config = dict(
    num_hidden_layers=8,
    beta1=0.9,
    schedule='wsd',
    decay_fraction=1.0,
    final_lr_fraction=0.0,
    max_steps=5713,
)
Each number is 500 + 50 x the weight over its row's rms, rounded and kept within 0 to 999. Layers, rows and columns count from 0. Numbers have three digits each. The size before them is the row's rms in percent of the matrix's.

# gate: layer 4 MLP gate, 704x256, rms 0.0572, rows 351-381, columns 192-255
# up: layer 4 MLP up, 704x256, rms 0.0566, rows 351-381, columns 192-255
# down: layer 4 MLP down (transposed), 704x256, rms 0.0505, rows 351-381, columns 192-255
gate351 095:574495493563461434531441452544509386457434518502581405487423569494531479469555438606488461378455430609495468509539454472545431501464535494529456513450558510526481480531468462531489468458489431
up351 092:537591451514417474457505428541571558439480540533487530492423496565505440456455584518579489468424498486604501472537556465541550452522550567463586374473515530526547542522473451453582606449536538
down351 095:505415623563596463473438518547442452527521492450536519533592502627499452526489394434521443525554454463519444451471517587537499449511610493512480502502565383452514579545473448471434527509604427
gate352 095:480457489442486535489572493514352569484494411616448304497543499483435602477546511438531577545508468445440456507541589471509470476544492461547572482467416521503534489537527540460404498519436390
up352 099:507469483531537517498519547440399497537518537502514504546469529393567492455578427453398458501502529502549612434476513584592461473482505507501497462454490489504565493593508616435536432497524525
down352 104:519464527512505550485499455463433464429507510632516511615499565566512527492498472498490529415407536479515497548592558451437462485425526540548516525453515456558462498489518527452457549492451570
gate353 105:453558552490436499411485506567451514436579494541487486464532503449512423491454512493542518466492517573556438621523542474576531620469518533410572471493572537541446443410586406479544577515511476
up353 098:548434527523471420434460524438452517436550464480501540452449510505445542469507490544504501540540553478455521469531432613635546498479545519578489478506491516402591577560583359574490455474582475
down353 100:523564506496436449511582592477516477476462462427501462554541448536445506550467497621460503520430489538499517540490556508512413518499549579431546544460566546455505598445490474466526485464449633
gate354 095:508501552512388601588541507557468449495470630529510542460558569446553445550506459515527499561417506470538413494575584454574532454488561482518475492435444430460524440478472407505490572462462497
up354 099:583518527413596503533556457522513413496483485486501549565467524477507474562524489529592535425463447471421476502482484532504590517543487477465439528539503610413413486551574540589512542473507515
down354 101:403548585460527475475597573419486483447522502430474523509500483519518565452521517430558469442517518498544384525503467433597496496493517507509614582537527540497468526535613575489428493489462534
gate355 104:496537567516537491378393505552440547540487458515526495569521455508533527453489563518462515473475514576502556489518532546486472470600508476524415517528518551465506394465630509532541512466507492
up355 100:424526603491591452523527507518408480651532525483499480446496503564582535540518527560496467482628454451411477531494560547611435472572600549437497517496453554504491543452494486481462535437469483
down355 104:409533561422474483533422486461403489493509548546484542466472536468457461533486572559428431452546539467573413482453471485556497448572505415491423511395536486452487401587546488594544461489482524
gate356 090:517548489452538508507514494453464517371476443532428526586583507477541515482524441462446479444554532510446455480548449472408545516634603551515503458384462508553491453499516377477528572447438463
up356 093:493540487566541538425550597640532450516551441526515533450399517575464480559493552494546512534575517477401501543480533518484394548466427522527401569489432493476565396488457477518363508532461542
down356 095:509412382532552465447454469469500561515469576463501549447470437466543543435490513509463515538441418410529484517481545494488459486483525528437532527498593542567427534547522603498554477530418527
gate357 105:366489577457504498504540440550576477562503534557497527480531494474594432505469491458541472511428487519486561542503531483497521550537418454525479556515526550570580556502475480532500502495530546
up357 102:462427481531516526466473594455503454502491497484437439531594430389483512507454562481487532513514520462432445532507622463392536531546475570481434483433409575487499476535468574489518570452417502
down357 103:450527544588463465488365526491450478522501552548509471576432431493452472531443510544491563565492469520402458496465564581375477586490482442603429447508548472394416532474452542440548452552444502
gate358 102:513491479449585479558504477540487506417498542524550549510521482427458414428521404459549499482545525561540464456491460566465520597470471454445562510506457495456652499493474448496532370449569476
up358 097:526510504536579531422613459461509597511499434506465477480505496580538553406480519472607492498541489529503440470507520465532510581565519515489509551510447497567526444449444459483546462421516542
down358 091:482437243573541545525499406537604511471464510535419520524444491506549538498533450510496470421532525451435489586483477585427531470468528560589487455486574490507527418492406559487429510563471483
gate359 097:508499498473569428560571516554512406408485559454419459463472459491507467563468498474538498450599476573423474500462557498586559454476554511502525438584624515514410521524557534461517487570510538
up359 099:580519466477610494585500500539522514529518501478448431535533539478524463499489481577470439473525551518583389576457478599439602519481423472357523464527438503488556516409520610547559408511559438
down359 098:458575373476466482442479479450477482575543455485483568407579526530473501520579469472655602442562485525527543454447529609402537503495520444583504430555489482583361432538558498489464525496433485
gate360 093:587486522447557553444561487491489507476519519536555391506517463486550480556466495491602444520494549514574587434512507502559589523509461521456561547447534556418538537647507456570521490573467554
up360 096:469527555475507474493556502512501508444444592499468539562432485474608557535565507509468412552544460531593496424488435494469495508482527564428559525540494447408530471533520519531526418510438465
down360 099:630439499471592505524440478488579545553525484480611454458487532439450388497510489503600522519445558516547640559533528385568555375496503520527524458548535398535444468561560449517479484521397572
gate361 103:388495549488479538476490555460469555627501592514460557456565569492480391546530506463486495497531534532371475511535513498469483521567528481418446612549443472501452529480609540533534489450443495
up361 092:465469475545446472546483553462443562511448537422521501501564568491449500529513467519526517408450410454446459531566481523516480528499475539409552394528427493552465589550510448514560487492544426
down361 095:522638525520509553536420492492510514465495527595583457536473451616578496460463493529522505422421438503544444482451394558532553464475536549475524375491537492524538466469507479429498535469504603
gate362 095:546495497455462540526458502451509493478473564591467474487442523508413606451435466449472483523522378514403460355533475422494417397470423539469504520524521444554521404441396573442556459443464538
up362 097:487484580441546489459541546524531510475507449459457502453591475513500480609526519422467459539488586591575562532484574505436448469504566586484482524441511602530571502533426491486580454554523583
down362 095:554511529462431557566518522528550405489511549591497534529461515525518568496464465487459539400539528407443533471547453519470484368476418466458491578470479542430529529496442553483571415480497557
gate363 102:458556511514532526579451539511454375501542462469411451559481557434489449453566524491452431451555510590494488476593498497465517503466449468469465469542374536545589540559482572482504509525502563
up363 099:470424463524531511434418526567526517476451489525514463415475450561440499513437427572483470566497549557513539593434546498524473482506533515447408439485518510576553481392440523487541481402514423
down363 102:537495547457552523515622516511560525497466570476465543521452549449488453558472455468540538588513442511533514525536422421487563470549451441492484457424535515552505440552523496469513423519548438
gate364 101:401549535479522420572560492602505463448509526537545428449503451514525465420566471522557501497453521556455548465560615518510582538524604476584485407535488587463485520443511394438436469479504470
up364 097:452573479541576433511588517530498495489506455584485448528448542508524497456589468470593491536450442483544527510450437522568438502538524493521552456497494577569453524516527441452466591508473526
down364 098:463570458451498488495581504442533522480484368499510570474552459496512479487474536462543443450477567461539518546429446511463494525501397502571531545554457442452464506539507566505473470519473440
gate365 104:498580491456495503529412453483466534511351589552437526526517509566595499523483569507431506489606489550553633470582508457559480583472405430389532511542585519487568393488480522475487471512578516
up365 103:597483463442442526532594594509583562485465533487435527510510501565518467522504525528490447580589559532518531460516524427508599534427507456516514437531531585620544527480507516471581462595531493
down365 102:389513396438488462499416434532374445480634448455602528487534461393490424549515489489524492510343445492420574602423441562484519494442450512570548490566458471461469591504483543532531535526500458
gate366 093:555444520388496585559487539549595467555537521518392575462498394500462474525482385555442499512512524519477454409439475539404529564441555489460493448463464581463603509446572549531476475525494477
up366 094:543434527470461554453408489437504534511399499427419481471463474506481484516509434493368510551487496502519537495437473533428566679530521509550482551477476460506590508490524591546441510525550510
down366 090:434533194466501507475549532513525531572519522547481552462603498437478507532474446433498424497504434560495498587568514485451525549523511454430571480527519580488468466502523530513446501522426411
gate367 101:480564537473641592544534468498561480559454423476501487492448520490548520521559577420460434498498480533433495469455560498488502528505482454536530474406488470500554461455506461432494562495423489
up367 101:438531474410470573463533416509550608474512485397559540443532526511540562483553515516507451519484485562388514539524619457467456488476503408459491607514505570558485550451504488512526548488398512
down367 099:464529410491566490527447473530572520447524428461534488353474606406539562482405503510376508544522515468539432492495442519452506421454603564532614408486517494441474482452479470501509517492493489
gate368 110:483654538463469588518493497472455486472525475469497438526517497466654519438465518594409524550401532487446587447552512515487402491516380487521535514539558515533489428432489551485541441510456546
up368 100:605481439392496537480426442480503518506468438505414461491478467484453489460476578590429399413511573564447540524551466517424400515460461528456445448542505437484550460458487492443445516489510484
down368 104:499622588518499588540513523568551538432474434480582530533525440436492488506486598626436546417438418504435478443517520462445440447460433489497503444460563504441573464402401534512535427537427496
gate369 098:518522597531610560545429427438478526552490501556518543522559549427479497532501463425509451482467511404450555564501530606388438414405386422447564493487469492539539533475558524501507439486477471
up369 100:522519439476461529497517494419584460399516509482462499544481486511508468419437531613483535516506498468522513480425544484580608588594591493590502502566541554490402530515533466468459551513542552
down369 098:473623594518620523568486518478498437495539471518510537500520395516509590516528477507522550494593501450494503521471456567488517426483547490552553497560445481499565518584496515473554498475424487
gate370 091:460515549470491533460527478482533545540468484501500511541503473575461437485495464405393469552542570487494532441531464462443619623478484551516439547448499519536517542498510456568438515556531515
up370 098:543478480461470515517484572513571516499485486489457521442467494506482517497508363410519468524548477510487551414496495383421460519421512548551413440511467552447460589546449473549557361520599529
down370 093:485486252473484404538519501455565489445557536542510448569553541496446554514459466507571482472463449541472531563591464581513468517498466429490554550565543419455516528549466555549528467546548535
gate371 108:502548485405437469552541479555505574560426427484517508453450524452462477501495465504447527478519493532454608556515567421322426399415468525527464577475535478394656577509540568492502598508554555
up371 101:420504471411497516451505521574571500529468515573440483383503505483424443530546442496487467510485452554396578529540542468541526441509425510492531481494530448515558491528507497519496545455574491
down371 099:468467462513452548513529472577503526540434465478524517474483473490415469472478467484549608505532497549527510536485476501503578423481558513551493554538481568495441499556472508512475544484538546
gate372 099:595542480509523539633496476526501429558465538592661522491506480457578458491547506460532544518489484444504418535432499464529501468453428419477531485559510538424548581527491451549531466505471425
up372 098:547468423501494524534500469522630654549509427521591512368532478510501466469488472512433516453449549486495504487555496474530580517472519548439508429447477538519517525517444415488405489575543594
down372 098:487426566510558500449437454598511475492519451534507516538514453501474501529487493509479480566522522460469592451543511484544483520509566520386467522451468396558437516513468547536480530526496461
gate373 096:576594509460530484486526490471459588516442415565522518475474467578474418505456454580420551482645503514495535545504582490428589450526572518579513419468545555441478425439561472427527468487499508
up373 097:440511549528566481532487539535600441614426464493474513552512471669492498450471503481648490490478466537459596499487551505470492523573482500472506454469590511411522395462548445480465503483421530
down373 098:608522529510547479513468486423616452472401443419556424482510469489495429548491439381531490609548478523453625635511460384493493489561481560545511596476472528486564496519453491486505555447535471
gate374 104:423472472500475491535539503491466526589390538483541431549503480515488524511500422483532495496481564500546563438523535503519442535446451506464550432540413514497528545557431415529383540422530496
up374 101:444500508571516557532499476552568551540459562532496479448559485444561506492539525465468464555447375595587425559468441499588595568443560513460511542472508422494507545521620516338461558391521625
down374 104:480457581471488494532534591456520599419492544490495524527483490466546494477500452533529477548458497494514427540459574530509474527525431422491575486485487570503487526604596564409439569448574498
gate375 096:409465512452485494489479443461474456444469546420568534489519487441436499485538518573489570421535557492566582563500540457550483435572472490515550518513363438518513434444484522509550437532509495
up375 101:481473486521474575481576465485466526492424443460493416518463485491616429484427549494523459419529537457445355479496475534432457491416478534484432519540425450483426552560527526472474483541454502
down375 103:510486604552522476519491493467493468543509471502518520500545551420423487550478535535442511574499451461363443443526461482504464559483368544568481467521549519489473509518485526514477559467489564
gate376 097:518480540591462503434570548603522457514466508519520535464571473503475561467533544454448490469442444560429576505496538460570423520516484454430488531456539402459431432536505538485455518405476481
up376 098:458522469555539496556420439466490473518448580440552481510365501466505511537515642605428523421493464526492571495576387477475491478524463512483431519561534497493491429452440527556545435511592454
down376 098:523512537506539507588500494398541476516583579500431474525596504479548561487564423503546589579483535431510456486499576523473460477459456487416571533507487552544566464488527486454474478578460575
gate377 105:409466562538537497518496534622511443441514519529516396562567460517550511546507588481602489459546572539519541457587473514532473494542429523530539528503500385508529477588549617513522408423462503
up377 104:585452474444485476510512457498534435565505468494441583534465490396428550443524474459514548458580529487501442424520488478438555469517603467503528460510520456462464591503398477488492479487515498
down377 100:528691625494423548511478548564453553483497523499517511487472549470477624494416547444446437623509492580549489448458554557466411486472522466567520438503449452425536511527436494530436432538497371
gate378 101:537561531653574470452504428488513549514506581521595526496553618418486500601538574426496490448467585532372551508547480533499453549482448515444466528497446433446444489550531611517515437408447450
up378 103:523521504449410506497484497538482503525409571429452496518538515564483606507524511528512489577515534506484485435498373514347541495450454501391553525564587522543510486502538497539539487544497463
down378 103:521482516458483546409523561533475489532485564588476514525548494472413431582468527559455538550497443597545510588582477444443539463526481527514474507500455497543451434504566550494429483526539560
gate379 099:433512532514434560490527533532480458524423510522480516591429490478464471517562515456490460482432509563522585431469544546588487478532525546568474499338488408452504418490520516562484422539462552
up379 099:448449557437502395529461517494507522437427434462545477477485528500486520535552588578514577470434509557521552524500443532463582429573564551530594526488599511476496447559524486599493456439479492
down379 098:512571422475537562511432510460491582510506465473509517551434518603516514447431395568401499454500580525532464548457563559540498569398476571520501532444482463569463505525553446444502511490480500
gate380 102:496556524432417414486558537524436562502541432515442498492581500446573472509560474419481346566472463547550511417466533453548424482559530498518476454466540557498518506427481513423537413410449476
up380 106:507585452428518516480409508462529503531503460537469466414450428493470426487554433509455454485497426461458483564487522480563484413606595513492485450502425525568460413395501561500469483419548528
down380 105:507471572463433496538511472528506470449502541523482487544502532443517524550376431617557352528466497458411405596492469464382562519397508432431524505482549387560477525454634491469505483483528579
gate381 097:551443458589530468498465452531463467452513483545560485577461531487473525426491455575493548454459464473565454546504481444427508442473513589543520447448414518571520502523455515420470573520485514
up381 095:464568546475622502476422550443521495497527552475521426501529514426509466473562522440455580540400483513474511512502511577554465514515449486630489564571605479497550525524547486477483487460455506
down381 095:518428467468514566439441414447484425555489457471492548439520424508492516485551503575492562450613494450442501569422496478389479419567447554540534479477446483477442523589467539477455451499507500